Part of a small language model's weights: 44.4M parameters, a variant of SOAP for these matrices.
Each number is 50 + 10 x the weight over its row's rms, rounded and kept within 0 to 99. Layers, rows and columns count from 0. The size before them is the row's rms in percent of the matrix's.

# layer 3 MLP up, 1792x448, rms 0.0872, rows 1490-1521, columns 112-223
088:54 51 38 54 50 49 38 54 26 56 57 47 48 40 57 58 46 63 52 61 45 57 47 37 51 48 56 28 43 67 52 59 44 49 52 47 52 47 58 52 43 39 37 47 52 56 53 57 39 28 51 52 36 71 44 43 62 62 43 49 43 47 62 44 39 40 64 63 36 54 65 51 21 47 52 46 39 42 35 54 50 55 43 63 58 52 61 45 42 53 46 57 40 48 55 53 43 63 61 50 63 49 49 52 60 68 52 47 48 58 42 48
110:54 64 58 49 68 50 55 40 46 50 55 41 48 65 44 35 58 47 54 49 56 47 41 47 50 54 48 58 69 46 49 63 30 64 46 59 69 47 61 47 48 50 59 52 38 42 52 34 43 54 58 59 52 60 42 35 56 44 49 42 41 43 44 53 42 41 54 55 56 44 73 58 39 44 63 69 48 51 33 51 56 37 40 46 53 56 62 51 44 50 54 69 60 56 37 55 42 45 47 51 44 57 38 56 59 44 49 52 46 61 66 43
093:54 38 42 53 50 42 36 53 75 54 57 41 44 55 50 50 55 28 49 45 70 69 67 62 62 50 40 61 41 62 61 62 57 26 46 49 55 49 54 58 44 72 61 45 36 31 51 55 54 55 58 54 64 62 53 75 46 42 56 52 46 44 41 69 53 35 47 49 42 40 55 34 74 48 36 40 61 40 34 46 55 44 53 51 45 47 66 60 52 46 41 26 39 37 40 67 52 59 66 68 50 51 46 54 52 43 41 78 73 45 31 55
098:50 47 45 51 49 65 42 48 41 53 27 44 60 47 44 51 51 46 48 47 38 37 48 37 63 40 40 68 66 62 61 34 65 42 61 60 47 53 44 55 56 30 55 70 50 52 47 47 27 49 48 51 47 50 47 43 49 48 67 50 34 46 68 41 65 36 55 60 35 71 43 33 32 45 49 37 64 57 44 48 43 33 46 46 45 51 51 61 48 40 51 60 51 66 72 69 63 52 33 56 48 52 47 49 34 50 43 60 49 44 45 54
095:54 32 60 41 50 36 44 51 56 47 55 37 61 51 66 47 38 38 57 49 42 47 48 34 52 38 44 57 56 44 45 38 38 66 45 38 66 51 73 63 46 50 60 48 62 44 38 72 62 58 50 61 52 43 53 53 57 39 32 68 40 46 61 51 50 57 36 48 49 63 56 39 50 28 67 64 58 36 62 43 54 50 39 64 40 47 42 58 62 32 46 30 37 45 45 56 49 55 63 46 68 51 47 35 43 40 49 63 63 40 48 38
101:63 68 32 57 41 39 62 49 47 67 64 51 58 51 48 54 73 60 58 53 51 60 43 47 51 50 29 48 58 62 58 51 32 56 37 52 47 56 45 57 56 55 37 45 58 59 59 36 49 47 39 45 47 57 58 48 60 50 49 47 63 42 48 54 60 69 52 44 74 46 43 38 57 48 55 66 47 47 68 53 62 65 42 58 44 65 52 52 30 48 51 28 40 59 54 46 46 62 41 56 48 60 50 26 58 43 60 35 49 49 77 51
096:52 42 54 52 42 43 53 42 43 58 46 52 59 60 37 48 54 45 56 64 39 50 61 29 48 46 43 47 58 60 55 59 52 58 46 46 62 39 44 72 33 34 50 59 45 61 56 53 51 62 27 37 69 55 54 56 51 40 67 41 47 34 67 42 51 46 49 51 48 46 70 46 29 29 56 45 37 25 46 45 62 44 39 58 45 47 65 55 55 45 40 47 55 60 58 46 51 32 65 42 54 63 48 50 65 52 53 44 48 51 82 54
102:37 40 47 49 56 26 44 45 52 54 42 53 46 55 50 71 49 54 62 58 62 52 44 61 41 44 55 31 50 43 51 49 56 40 42 58 56 44 53 46 62 44 46 48 50 44 52 57 60 35 43 48 59 34 40 30 72 53 62 36 44 59 39 51 51 55 53 49 39 50 41 42 43 54 57 63 43 49 37 48 69 37 54 55 51 46 49 57 44 35 41 65 37 51 49 47 52 41 53 52 44 48 47 45 57 59 63 38 55 40 38 40
108:44 52 57 49 55 51 59 56 46 40 52 46 36 49 36 56 53 69 63 53 39 47 33 62 49 36 43 42 47 52 45 47 43 54 44 69 62 41 55 43 54 54 44 58 22 38 60 68 55 54 57 47 54 62 43 53 53 34 55 66 60 48 46 46 46 47 48 68 48 64 50 47 69 32 46 37 46 45 52 46 36 44 38 33 56 64 64 61 32 58 45 52 62 58 51 48 47 60 54 54 48 63 43 59 52 45 68 50 66 60 48 46
093:51 58 67 60 61 43 48 49 50 62 57 45 60 58 50 54 39 42 50 37 60 41 30 39 63 48 46 53 57 50 41 31 54 47 29 58 50 67 61 53 42 67 57 50 47 72 35 45 42 42 49 56 59 53 45 57 57 45 60 54 41 26 50 57 54 54 56 49 42 28 33 41 50 57 47 43 56 48 43 61 41 38 62 71 43 54 52 30 48 33 43 28 48 37 44 33 45 57 67 50 53 46 39 52 76 50 50 43 51 25 56 48
108:46 59 71 76 42 72 57 52 60 60 40 59 56 36 27 53 65 44 50 35 66 48 54 59 49 41 54 51 42 61 61 45 55 41 50 59 37 60 51 52 46 48 57 34 45 47 46 38 54 55 48 42 29 40 56 40 38 62 37 50 55 55 54 56 60 44 45 51 36 50 75 68 43 45 44 57 43 70 41 49 34 50 39 46 60 40 56 43 50 42 42 60 50 41 57 46 49 45 44 44 36 49 53 56 32 49 48 33 48 68 58 52
112:54 60 43 37 42 59 63 68 54 53 57 36 49 55 50 45 55 41 61 53 40 50 43 41 59 54 55 50 48 54 47 33 60 45 48 45 41 55 43 37 47 41 52 43 39 45 50 53 35 53 47 50 51 56 66 72 54 50 35 64 44 55 47 55 60 40 50 33 59 48 66 45 55 28 52 65 54 42 44 51 58 54 59 64 56 58 36 44 50 53 32 56 49 54 31 57 43 47 42 46 46 54 53 39 66 65 70 63 46 37 46 37
090:46 32 55 58 51 46 53 51 58 71 51 43 53 48 60 72 53 65 53 55 53 60 67 48 54 36 31 69 48 29 57 53 48 34 40 67 47 39 54 41 56 44 58 50 42 48 62 65 45 49 50 64 56 46 51 35 48 45 48 40 46 35 41 43 58 57 53 45 55 46 61 42 36 67 41 35 39 44 39 48 44 45 39 42 49 51 47 57 40 38 50 44 51 47 36 29 40 51 46 66 44 46 54 53 43 46 45 46 32 41 43 59
111:48 36 42 43 62 49 55 37 46 34 35 55 42 65 51 51 47 49 64 67 46 42 53 37 42 52 66 46 54 32 44 46 48 41 50 55 21 42 69 46 44 41 43 59 63 57 50 50 57 59 44 45 40 40 39 59 37 59 57 52 57 41 48 52 31 50 68 57 39 47 39 56 45 45 60 63 47 62 49 44 38 40 67 30 49 61 54 66 45 46 47 44 41 65 58 43 50 58 65 56 66 52 51 52 36 43 26 58 62 55 58 49
111:46 57 60 55 59 63 51 38 51 54 54 84 55 47 56 52 49 63 36 57 54 44 54 54 47 53 38 37 57 55 61 51 41 44 62 62 55 53 52 43 57 56 54 45 54 37 57 22 52 49 49 33 32 28 57 44 50 64 59 49 49 50 42 61 49 48 33 64 53 51 55 47 54 47 54 54 44 54 49 52 36 49 47 36 69 58 40 52 50 56 45 56 38 34 23 56 58 51 58 48 43 50 53 63 38 49 33 81 59 53 64 63
091:50 43 59 61 46 60 59 45 42 42 56 55 49 54 45 38 62 54 44 41 61 48 46 41 31 42 49 43 57 65 38 52 55 39 38 58 38 62 63 63 50 49 52 60 55 46 69 44 61 41 37 37 40 34 50 61 52 43 45 52 45 44 44 67 51 38 61 40 38 54 64 49 54 53 25 37 58 28 67 57 53 27 47 54 50 62 35 48 53 53 35 67 41 59 46 48 52 51 38 51 62 51 53 47 48 67 43 23 54 44 56 54
101:53 41 46 43 41 45 40 45 69 63 53 53 45 48 41 63 25 32 67 37 37 43 35 47 50 36 37 44 50 42 63 37 55 48 48 57 60 42 46 57 56 30 57 68 58 57 24 50 55 43 57 52 57 59 53 50 53 50 54 59 39 48 66 48 52 46 52 52 58 41 60 48 61 39 47 38 51 54 47 43 55 52 61 44 53 70 63 38 43 56 57 57 44 52 50 50 43 45 50 40 58 37 57 57 41 51 41 38 73 39 65 58
107:40 71 79 51 46 59 51 44 64 49 57 62 54 68 57 54 35 62 56 49 45 51 62 58 63 42 34 44 46 49 42 50 44 43 59 55 46 38 61 41 46 39 59 65 44 36 50 59 61 56 48 48 62 42 51 46 60 54 38 61 49 74 29 53 58 53 53 38 56 42 31 54 43 45 54 60 57 53 57 46 62 37 57 41 50 51 53 50 68 54 66 55 51 51 65 42 37 47 38 47 56 35 54 39 54 63 54 43 48 71 41 64
096:61 44 45 54 44 35 70 48 58 58 51 34 45 50 52 41 49 44 39 49 49 51 33 38 63 69 77 69 51 54 47 45 54 47 40 63 40 63 35 60 58 49 54 67 51 45 63 53 49 44 52 49 52 53 42 44 45 35 40 52 68 37 38 36 56 41 55 32 56 35 56 36 49 45 47 40 42 58 58 51 43 57 41 46 49 54 55 57 49 54 57 54 60 44 52 74 50 48 48 32 45 65 61 55 55 56 37 50 57 50 43 39
098:65 36 48 45 50 41 49 42 62 40 65 49 38 63 43 50 51 58 52 61 54 61 65 49 48 64 44 45 35 49 45 56 42 39 56 46 32 52 69 41 42 48 43 40 43 68 56 54 67 42 60 50 36 69 43 70 46 49 70 55 61 61 53 60 45 63 47 46 48 54 48 34 44 44 73 61 41 46 48 56 61 45 29 51 44 55 60 52 49 48 40 28 58 50 52 30 50 29 47 49 10 55 44 56 39 68 49 61 47 73 41 43
091:39 53 44 21 46 53 39 65 50 50 50 50 58 74 53 55 47 54 40 30 55 64 56 59 32 69 47 64 60 59 69 52 43 67 49 47 50 55 42 45 54 70 70 47 38 61 40 53 53 52 40 37 46 51 55 41 52 46 61 36 50 38 71 44 51 40 68 45 58 45 39 32 50 33 34 60 56 47 47 55 36 58 61 43 42 43 64 62 62 66 52 56 53 58 30 59 49 47 43 67 51 62 65 42 38 45 44 38 52 35 38 45
092:48 38 66 62 50 62 46 33 48 60 43 48 49 42 46 51 36 54 59 59 66 42 42 45 49 27 40 51 35 45 66 43 21 61 63 36 44 57 53 46 65 47 49 59 48 59 56 44 44 62 46 47 38 59 56 58 52 42 65 44 55 46 46 34 38 26 61 57 40 60 52 56 52 51 64 38 44 54 48 45 53 58 55 43 59 46 41 64 65 52 62 55 53 54 45 25 47 53 43 38 63 71 45 31 47 76 37 49 44 50 52 51
095:42 42 60 42 67 54 52 65 39 59 47 25 43 63 46 53 44 35 44 64 33 44 39 56 31 23 54 48 31 52 73 70 42 39 60 38 56 52 50 48 61 43 50 50 75 50 57 52 40 59 41 56 43 50 63 65 57 67 45 65 45 40 22 56 65 49 51 49 59 51 54 48 62 53 47 33 65 42 65 27 38 54 46 61 60 59 58 59 47 54 45 47 52 38 35 50 32 47 49 55 52 60 50 31 60 56 68 36 52 43 65 51
107:60 52 48 58 48 50 59 40 52 52 42 39 40 63 59 53 58 56 38 66 54 43 64 53 47 32 52 60 59 44 62 69 34 56 48 35 47 72 38 53 51 49 58 63 64 64 45 57 51 56 53 58 34 70 56 67 53 57 38 60 65 47 62 61 48 44 61 53 47 50 71 52 25 45 53 76 39 54 43 54 59 50 70 66 53 42 63 48 41 26 36 60 45 47 39 49 48 25 36 39 60 48 55 43 50 49 50 48 40 61 62 50
098:43 39 46 47 37 49 45 29 35 39 54 45 49 61 65 40 48 52 54 61 47 39 45 51 48 64 34 42 35 36 57 52 56 57 53 51 59 50 45 53 49 68 39 48 54 49 28 50 52 46 39 52 38 73 61 48 42 57 49 49 47 43 32 50 75 37 49 34 70 54 59 53 51 60 58 68 56 40 60 54 50 61 73 37 59 52 44 65 55 33 39 50 53 48 65 57 43 49 50 39 49 45 45 58 62 52 39 20 44 37 46 54
102:52 58 47 47 58 38 50 46 26 51 50 62 50 32 62 51 22 24 64 48 49 39 62 49 62 53 30 67 56 42 65 42 57 58 49 59 38 52 68 54 53 44 56 47 37 34 36 41 60 39 56 41 42 59 40 65 71 57 56 47 40 39 50 61 50 61 55 59 49 59 49 61 47 57 32 45 43 48 63 44 67 47 40 53 46 44 54 50 48 36 51 35 47 39 50 60 30 64 60 31 41 62 27 57 50 61 34 37 59 50 32 56
098:53 31 42 26 64 51 33 62 61 39 47 47 43 61 53 45 67 53 43 46 66 42 59 28 53 45 46 62 50 42 46 39 61 58 50 46 53 44 48 64 52 40 47 56 51 52 55 47 31 54 51 50 54 53 54 54 55 56 49 49 46 25 53 44 71 56 64 53 42 49 62 48 37 37 56 57 56 57 54 57 51 31 49 34 51 35 35 51 42 56 58 39 41 59 51 63 60 57 54 55 46 41 54 34 62 49 38 58 56 49 51 47
103:47 61 46 30 65 46 65 42 58 61 39 44 36 67 39 45 41 52 37 57 49 41 63 52 37 56 60 68 49 40 49 52 60 61 49 61 65 40 65 66 47 44 40 49 61 39 46 38 35 34 27 53 44 58 48 65 52 48 47 41 45 49 51 49 53 49 57 65 54 48 72 45 38 43 46 49 50 18 56 47 38 47 57 56 36 29 44 64 60 55 62 49 33 46 44 45 38 52 46 51 42 58 59 55 44 44 52 48 38 55 55 41
095:60 48 49 41 40 67 39 46 45 58 47 60 62 39 29 67 74 51 46 45 31 46 53 54 39 25 44 45 53 49 55 57 67 53 32 61 51 46 34 50 53 54 53 48 34 73 34 52 39 60 53 53 55 66 40 41 56 50 49 66 41 63 50 55 49 38 49 57 44 51 54 40 54 47 43 42 33 32 59 40 46 48 49 58 49 54 51 46 54 39 39 50 58 39 59 56 51 37 62 46 45 62 49 50 55 35 82 37 43 47 57 50
097:48 55 43 47 51 41 62 61 54 39 47 43 49 48 51 48 63 58 47 48 58 49 51 51 58 51 31 53 56 35 63 39 19 36 54 44 43 20 37 42 68 46 36 37 51 49 41 32 35 49 53 41 45 45 39 65 54 51 19 48 26 56 42 30 47 40 48 51 44 52 54 60 38 38 73 68 49 55 28 50 45 71 49 42 51 37 44 48 50 38 29 55 69 64 53 48 58 38 59 47 25 56 54 60 65 49 55 44 51 45 54 53
107:36 43 43 52 59 54 46 54 56 69 60 25 59 59 49 61 47 36 42 56 32 35 55 41 71 41 55 77 56 66 50 35 41 51 50 41 48 33 48 52 47 60 62 59 50 65 54 43 39 53 53 45 42 45 42 46 59 54 41 50 46 65 33 48 51 47 45 47 51 54 75 54 53 56 65 45 47 41 51 65 58 37 44 47 38 44 45 57 50 56 39 52 63 58 65 29 55 55 57 58 50 62 47 64 61 51 58 34 51 67 50 58
097:47 62 65 60 44 65 53 58 32 57 40 43 46 48 44 59 31 52 47 48 40 62 62 48 60 42 74 45 45 44 73 62 48 56 50 61 38 42 39 52 37 45 35 45 53 40 47 53 47 49 65 47 44 63 55 43 36 56 32 52 68 22 42 59 41 44 36 37 50 60 42 28 55 65 48 60 31 53 50 46 44 55 46 67 51 54 51 68 57 50 51 70 45 41 47 52 53 58 54 52 28 58 50 45 43 69 44 56 63 57 61 51
# layer 3 MLP down (transposed), 1792x448, rms 0.0827, rows 1490-1520, columns 112-223
087:56 51 50 45 65 54 39 60 54 53 41 47 39 55 63 47 63 58 51 49 59 52 58 50 50 37 67 65 57 49 47 56 58 47 44 47 49 46 43 60 61 56 59 55 48 36 54 51 53 51 55 50 54 49 68 60 60 59 41 28 40 59 46 45 52 73 59 59 59 39 53 57 61 58 56 51 36 68 36 44 45 54 60 57 45 54 50 58 56 46 54 59 60 41 45 38 45 43 57 55 39 62 49 47 51 44 67 79 60 54 48 60
111:64 58 61 41 65 49 34 59 43 55 56 70 61 50 58 50 58 52 37 48 48 61 37 55 60 48 46 59 61 33 36 41 49 63 49 41 42 47 33 52 41 40 58 53 53 49 51 34 50 31 51 49 49 55 34 44 54 43 64 59 19 50 45 64 71 57 45 51 60 50 52 40 29 47 47 54 35 45 52 40 45 34 62 56 39 50 60 54 50 44 55 58 59 63 49 34 34 58 37 41 60 58 57 45 56 70 61 50 59 64 45 37
106:49 59 50 37 63 62 56 39 52 59 69 54 68 33 56 38 58 34 47 48 57 45 36 50 61 58 39 56 39 35 49 44 60 27 42 61 51 59 60 45 47 63 49 46 39 59 49 33 42 28 62 59 61 40 49 53 50 45 45 51 58 57 45 39 53 57 59 58 51 45 39 58 48 26 57 60 60 55 39 35 45 56 45 39 26 42 62 43 73 45 43 43 55 68 51 58 41 39 48 58 54 46 53 57 53 69 37 45 38 57 40 57
092:46 63 47 55 47 51 42 58 54 51 50 59 35 50 71 34 29 51 41 61 49 59 49 58 55 42 57 51 34 50 40 54 42 54 35 49 44 35 38 50 32 49 59 51 53 52 53 39 51 45 48 60 43 42 38 59 55 52 35 56 43 42 70 30 60 58 33 51 50 35 63 51 43 53 64 58 65 58 37 55 45 62 69 49 54 43 51 57 57 41 36 47 25 40 57 45 37 53 46 54 49 63 47 54 44 51 50 49 53 53 50 67
105:52 55 42 60 45 64 55 67 59 37 54 39 66 46 68 47 44 43 33 47 54 59 53 55 40 48 55 53 42 61 43 54 66 68 63 41 46 64 54 75 56 52 42 54 42 50 59 43 39 50 65 37 51 35 53 55 44 47 61 58 49 56 65 34 64 44 51 69 42 30 53 40 59 48 49 52 59 40 55 50 58 40 58 41 37 43 47 40 62 39 48 55 54 59 43 57 46 72 79 53 47 57 48 68 55 61 51 45 50 74 61 54
098:59 53 45 58 53 33 56 60 60 47 58 35 52 56 50 53 59 53 59 67 51 54 70 52 51 38 49 50 34 41 52 55 47 50 60 38 51 36 48 50 38 50 59 27 39 55 45 47 47 47 56 58 55 60 46 42 44 52 60 57 63 52 31 48 46 59 49 69 51 48 77 70 33 66 54 46 72 53 48 51 45 54 51 41 45 53 34 59 52 70 51 52 48 50 38 38 57 54 32 56 49 46 52 40 47 27 35 66 57 59 32 58
102:36 57 48 68 44 60 42 23 55 56 41 51 41 59 56 51 33 32 49 66 39 61 57 52 52 57 61 51 58 54 51 48 61 55 58 43 35 38 50 36 68 42 51 39 48 39 50 53 43 30 48 38 52 21 57 39 41 52 65 54 19 46 40 42 46 50 73 59 54 31 40 66 40 47 27 56 71 39 24 31 50 51 62 43 45 37 43 46 50 49 42 58 55 61 39 35 53 34 53 47 31 50 53 49 39 27 47 34 49 62 56 52
086:43 58 44 53 54 51 50 68 48 54 52 38 46 40 49 43 70 65 52 65 58 63 47 44 53 49 48 62 65 63 61 35 36 57 43 45 50 49 42 60 57 65 58 61 53 47 51 41 64 41 70 45 50 53 46 64 52 55 52 48 44 63 47 55 49 54 62 49 76 46 58 42 39 55 69 70 61 45 47 51 34 73 50 62 49 39 56 56 53 59 64 56 53 57 56 53 57 43 49 53 54 39 49 49 49 56 46 61 63 30 54 25
105:58 45 44 45 47 60 50 55 43 63 31 39 47 39 41 58 46 38 53 55 47 55 56 65 47 51 42 63 51 41 60 48 58 48 53 45 51 56 57 53 53 72 53 46 57 48 51 61 47 54 49 55 71 48 59 33 47 47 44 41 46 52 58 64 44 49 29 46 70 46 50 43 56 50 24 44 31 51 63 48 43 61 50 54 64 53 34 47 65 53 62 32 46 42 22 40 54 29 55 41 53 45 46 42 45 55 50 66 45 50 51 54
105:42 37 37 60 42 70 53 58 56 44 48 43 52 47 30 47 42 63 47 69 43 52 65 44 33 35 48 49 63 48 58 53 36 32 47 53 59 51 53 42 34 47 25 33 59 47 25 62 45 50 42 55 58 62 58 37 44 42 49 43 62 52 46 42 61 38 54 39 57 37 46 38 47 42 41 48 58 44 42 23 39 23 47 44 45 65 47 53 61 46 49 65 47 44 49 40 54 46 40 57 45 42 33 33 59 48 64 63 52 59 39 54
105:61 44 42 46 43 52 50 61 57 49 56 58 65 40 52 51 40 51 57 41 51 48 46 46 58 74 24 51 45 61 51 60 45 49 57 51 55 64 36 54 59 39 68 53 72 37 55 67 59 48 54 47 49 42 55 55 31 51 59 55 56 43 58 46 39 37 60 58 53 38 35 41 52 46 55 68 45 42 50 48 38 53 51 49 53 41 54 45 62 53 63 43 67 43 44 41 50 60 49 45 60 50 55 44 58 62 43 43 59 54 53 49
108:47 49 43 55 39 49 52 68 46 45 49 55 53 61 40 61 57 52 38 53 58 39 38 48 69 54 55 58 50 47 56 49 59 40 43 47 50 43 41 41 55 63 60 59 62 35 34 44 74 72 45 54 60 53 39 54 40 42 51 44 62 31 55 59 63 67 63 56 39 49 34 57 62 48 44 35 64 43 59 62 43 19 52 31 19 48 60 53 36 41 52 34 52 46 59 48 57 55 54 50 43 64 61 56 32 43 55 63 41 58 69 42
097:39 46 42 51 50 46 47 62 54 39 47 59 59 41 45 31 44 64 58 44 63 40 34 35 58 59 49 62 46 24 51 59 52 36 49 63 54 50 53 47 55 51 79 51 42 36 47 45 51 64 54 50 56 64 57 48 54 52 38 42 67 50 38 59 35 48 55 50 73 58 60 52 69 49 53 59 61 45 35 43 49 40 59 64 45 56 49 41 64 56 44 53 32 61 29 31 65 47 33 48 46 48 51 52 43 48 39 60 49 42 53 54
116:48 54 48 43 34 50 46 54 56 55 54 38 53 33 37 54 61 41 75 32 62 50 50 37 60 55 44 39 40 47 39 56 43 53 58 55 50 53 38 61 40 60 59 62 34 55 57 53 51 58 46 36 42 58 50 56 69 68 53 45 49 58 51 57 43 61 58 55 60 61 38 52 64 47 47 47 41 60 46 54 59 59 47 52 41 66 40 39 60 48 36 64 67 47 43 60 64 60 54 69 48 50 53 42 48 62 45 57 60 39 60 46
109:55 31 30 29 64 42 48 46 41 52 59 53 62 63 50 46 44 49 66 38 60 41 43 46 34 59 47 70 50 48 42 61 59 37 47 31 48 51 51 58 46 57 29 43 32 76 35 42 43 57 64 49 72 53 52 51 52 34 51 64 56 49 50 50 62 28 50 47 53 68 70 47 32 36 64 31 43 54 65 47 64 58 57 58 56 58 56 46 47 51 46 41 60 66 45 40 67 44 38 58 70 60 45 47 46 63 55 46 68 38 58 57
100:45 50 50 69 56 35 74 59 50 43 53 48 59 67 57 37 59 50 65 32 54 54 51 50 50 32 56 58 62 55 47 38 46 36 59 44 33 58 59 43 64 44 22 60 58 41 59 54 37 42 52 45 51 58 44 48 47 58 37 40 39 57 59 55 38 41 55 56 46 51 58 53 67 38 53 52 17 54 67 48 34 55 46 54 58 55 49 57 51 49 51 48 52 53 57 61 37 66 60 63 51 50 58 47 55 46 36 44 60 41 32 32
100:64 49 43 54 62 38 53 63 33 50 28 66 58 54 46 47 54 67 44 64 50 45 50 54 63 51 41 49 60 44 29 44 53 65 44 56 43 44 52 42 37 65 59 46 54 67 67 51 55 50 41 52 43 44 36 51 28 38 57 31 60 43 51 54 39 42 34 61 60 52 28 45 43 60 50 73 43 35 44 43 59 55 47 50 71 41 46 53 48 47 42 64 59 52 58 56 41 48 41 59 54 65 53 35 58 62 66 51 30 66 42 49
096:51 42 53 35 50 54 42 56 57 50 59 42 49 55 62 46 49 42 66 64 42 52 28 70 43 60 53 61 48 54 41 53 36 53 50 52 43 50 35 59 50 40 39 50 50 46 49 89 37 49 44 65 36 75 55 29 46 47 56 42 60 49 48 38 44 60 45 39 46 51 65 34 50 64 28 45 52 46 56 45 62 49 39 67 48 55 65 38 53 52 50 41 39 35 39 57 50 54 39 43 47 55 54 68 49 50 29 66 47 52 53 49
097:49 65 43 43 57 38 40 46 50 55 47 45 59 75 61 43 39 38 67 52 45 55 43 52 46 57 42 49 53 53 43 56 63 43 62 33 51 71 65 40 44 64 36 38 42 52 38 65 40 51 56 46 46 57 55 50 54 50 46 35 52 64 48 60 45 54 52 55 39 43 54 50 61 40 42 51 55 48 49 61 60 41 59 46 46 49 53 60 50 56 38 64 44 54 38 52 34 56 44 57 42 36 40 59 52 43 50 56 50 56 49 56
094:47 49 58 61 47 41 34 65 52 59 64 37 46 45 55 46 49 52 47 58 36 52 49 47 52 56 47 52 45 40 54 55 51 54 35 43 50 40 53 52 59 49 57 48 44 66 44 50 41 57 59 46 41 50 31 51 54 33 44 42 49 37 43 39 55 44 59 64 58 44 54 52 58 43 35 54 40 41 27 46 42 48 47 58 60 44 41 51 62 54 44 58 41 41 45 62 55 34 73 54 57 58 55 46 55 56 54 61 78 56 41 54
104:49 39 48 69 78 44 68 25 51 40 47 51 84 50 38 33 51 40 50 37 59 56 57 75 43 54 60 57 67 50 49 51 55 59 34 57 60 54 48 56 47 56 48 41 67 37 24 53 53 54 50 34 45 42 61 41 28 50 51 58 52 44 58 31 52 54 53 67 35 46 54 63 52 71 52 62 53 50 57 44 46 57 48 48 29 32 56 47 39 40 66 59 39 42 58 53 53 52 42 54 62 53 73 29 33 53 46 50 56 51 50 39
092:61 53 32 59 53 54 39 44 57 58 43 52 63 41 66 61 47 59 44 42 48 66 41 69 48 57 56 47 52 41 57 52 53 49 48 49 44 38 45 36 29 26 36 60 52 65 47 39 56 37 47 61 46 35 42 49 69 63 58 42 62 45 66 55 44 61 47 48 65 45 33 54 50 43 69 45 49 44 45 76 39 48 61 43 34 50 50 51 49 55 48 41 51 51 64 49 75 49 51 43 46 39 59 65 54 34 52 50 51 54 67 31
096:53 48 55 68 47 67 55 43 78 53 39 45 71 37 75 57 34 55 69 37 49 56 41 67 41 17 49 52 49 55 42 29 42 66 50 47 43 67 57 51 44 64 45 38 39 56 59 48 49 63 43 52 51 49 63 53 41 50 72 65 44 61 52 56 51 44 45 56 43 47 36 38 50 52 51 55 43 47 43 54 40 47 57 56 36 42 42 31 44 54 49 60 63 67 43 58 42 65 45 54 58 57 48 49 41 48 52 45 49 45 40 42
103:79 48 54 34 58 53 57 49 54 59 43 65 66 47 55 58 53 61 41 44 57 51 48 51 66 49 67 41 51 47 59 46 46 32 57 48 54 52 60 42 55 49 56 23 54 50 68 39 48 20 55 62 51 51 41 45 36 45 60 52 37 54 62 48 61 40 42 56 46 52 43 46 47 52 43 51 54 38 45 67 59 58 52 48 47 53 40 47 65 48 39 56 46 47 41 41 67 41 47 47 71 53 45 50 56 37 49 36 59 51 42 49
089:63 76 41 55 43 57 60 68 39 62 33 44 65 63 49 44 39 45 39 44 52 51 55 46 50 59 44 69 49 51 72 53 43 61 41 56 64 39 47 34 47 49 53 75 47 50 53 55 49 69 57 47 44 59 60 32 48 53 46 53 43 65 56 47 36 48 34 66 44 53 42 56 45 36 41 47 42 56 53 56 37 52 45 40 32 37 35 61 40 64 33 49 65 32 29 53 38 43 49 42 34 54 47 33 34 43 74 73 47 60 46 58
103:45 67 59 68 63 40 49 57 33 37 57 38 46 61 41 45 54 31 49 61 50 42 46 50 53 44 68 55 26 54 51 63 44 72 39 41 50 47 54 74 40 50 53 68 56 32 56 61 51 55 48 52 63 56 43 53 47 45 60 45 40 45 53 48 47 59 77 68 63 63 42 65 49 34 50 48 44 48 66 66 50 56 45 33 64 70 34 39 52 59 63 34 59 33 66 43 51 50 66 41 48 58 56 41 53 44 68 66 67 29 57 55
110:52 31 48 33 64 40 45 41 52 51 46 54 55 44 54 47 50 41 46 45 34 45 38 40 55 65 53 33 29 53 51 63 57 44 57 44 46 41 46 57 60 29 58 66 48 51 63 41 57 49 53 52 63 51 40 55 35 53 36 49 54 60 50 67 61 42 59 44 50 56 48 42 26 33 33 56 51 51 52 41 54 43 47 62 50 50 23 59 50 55 41 44 50 47 41 54 63 52 58 58 42 51 46 47 46 53 56 59 61 45 75 51
108:53 49 70 30 52 56 37 48 33 71 49 62 51 43 29 53 48 41 57 48 69 41 71 58 41 66 36 59 28 50 59 52 47 48 52 50 47 49 43 54 51 45 61 62 26 49 53 76 61 63 47 30 54 34 38 50 53 40 30 34 45 55 37 74 59 46 44 36 58 57 39 53 63 56 50 62 52 51 49 50 30 46 41 52 56 37 75 37 50 43 41 48 55 40 37 61 42 52 46 47 57 33 56 51 67 45 60 55 39 57 53 32
101:56 58 51 54 56 33 43 43 53 46 56 52 56 56 52 48 50 48 57 70 48 51 56 43 57 47 59 48 50 58 41 49 48 59 35 51 48 43 51 69 44 51 38 35 61 45 31 44 54 38 46 49 40 52 47 70 54 47 42 44 45 55 63 30 57 46 45 50 45 39 73 54 62 25 56 24 67 51 49 51 62 54 51 46 48 62 52 62 53 40 44 61 55 53 57 44 60 45 53 71 34 53 37 49 46 32 41 69 53 25 52 56
107:46 52 63 62 53 58 76 38 40 55 51 36 46 43 50 59 59 61 58 54 62 45 52 58 41 58 28 44 24 42 56 17 42 64 48 58 71 49 37 44 60 47 36 41 69 46 59 52 52 50 39 53 48 54 37 56 45 49 35 56 45 33 44 50 56 63 40 67 53 47 39 60 35 51 54 39 54 49 51 70 41 43 53 65 51 47 44 51 46 40 60 42 63 57 53 53 73 40 56 44 46 59 74 49 46 51 55 50 43 40 64 55
101:56 68 41 49 41 73 27 29 33 35 55 78 50 36 44 53 65 70 51 60 63 30 56 59 62 43 36 31 60 57 48 53 58 55 58 52 70 33 47 69 27 47 42 42 62 41 59 66 53 54 51 42 45 57 61 50 43 39 60 36 37 63 54 49 39 55 46 45 47 48 54 54 43 55 35 79 39 62 41 51 45 45 58 50 57 53 47 44 45 43 40 51 57 43 55 59 67 53 56 31 53 59 58 46 49 49 55 56 54 66 68 34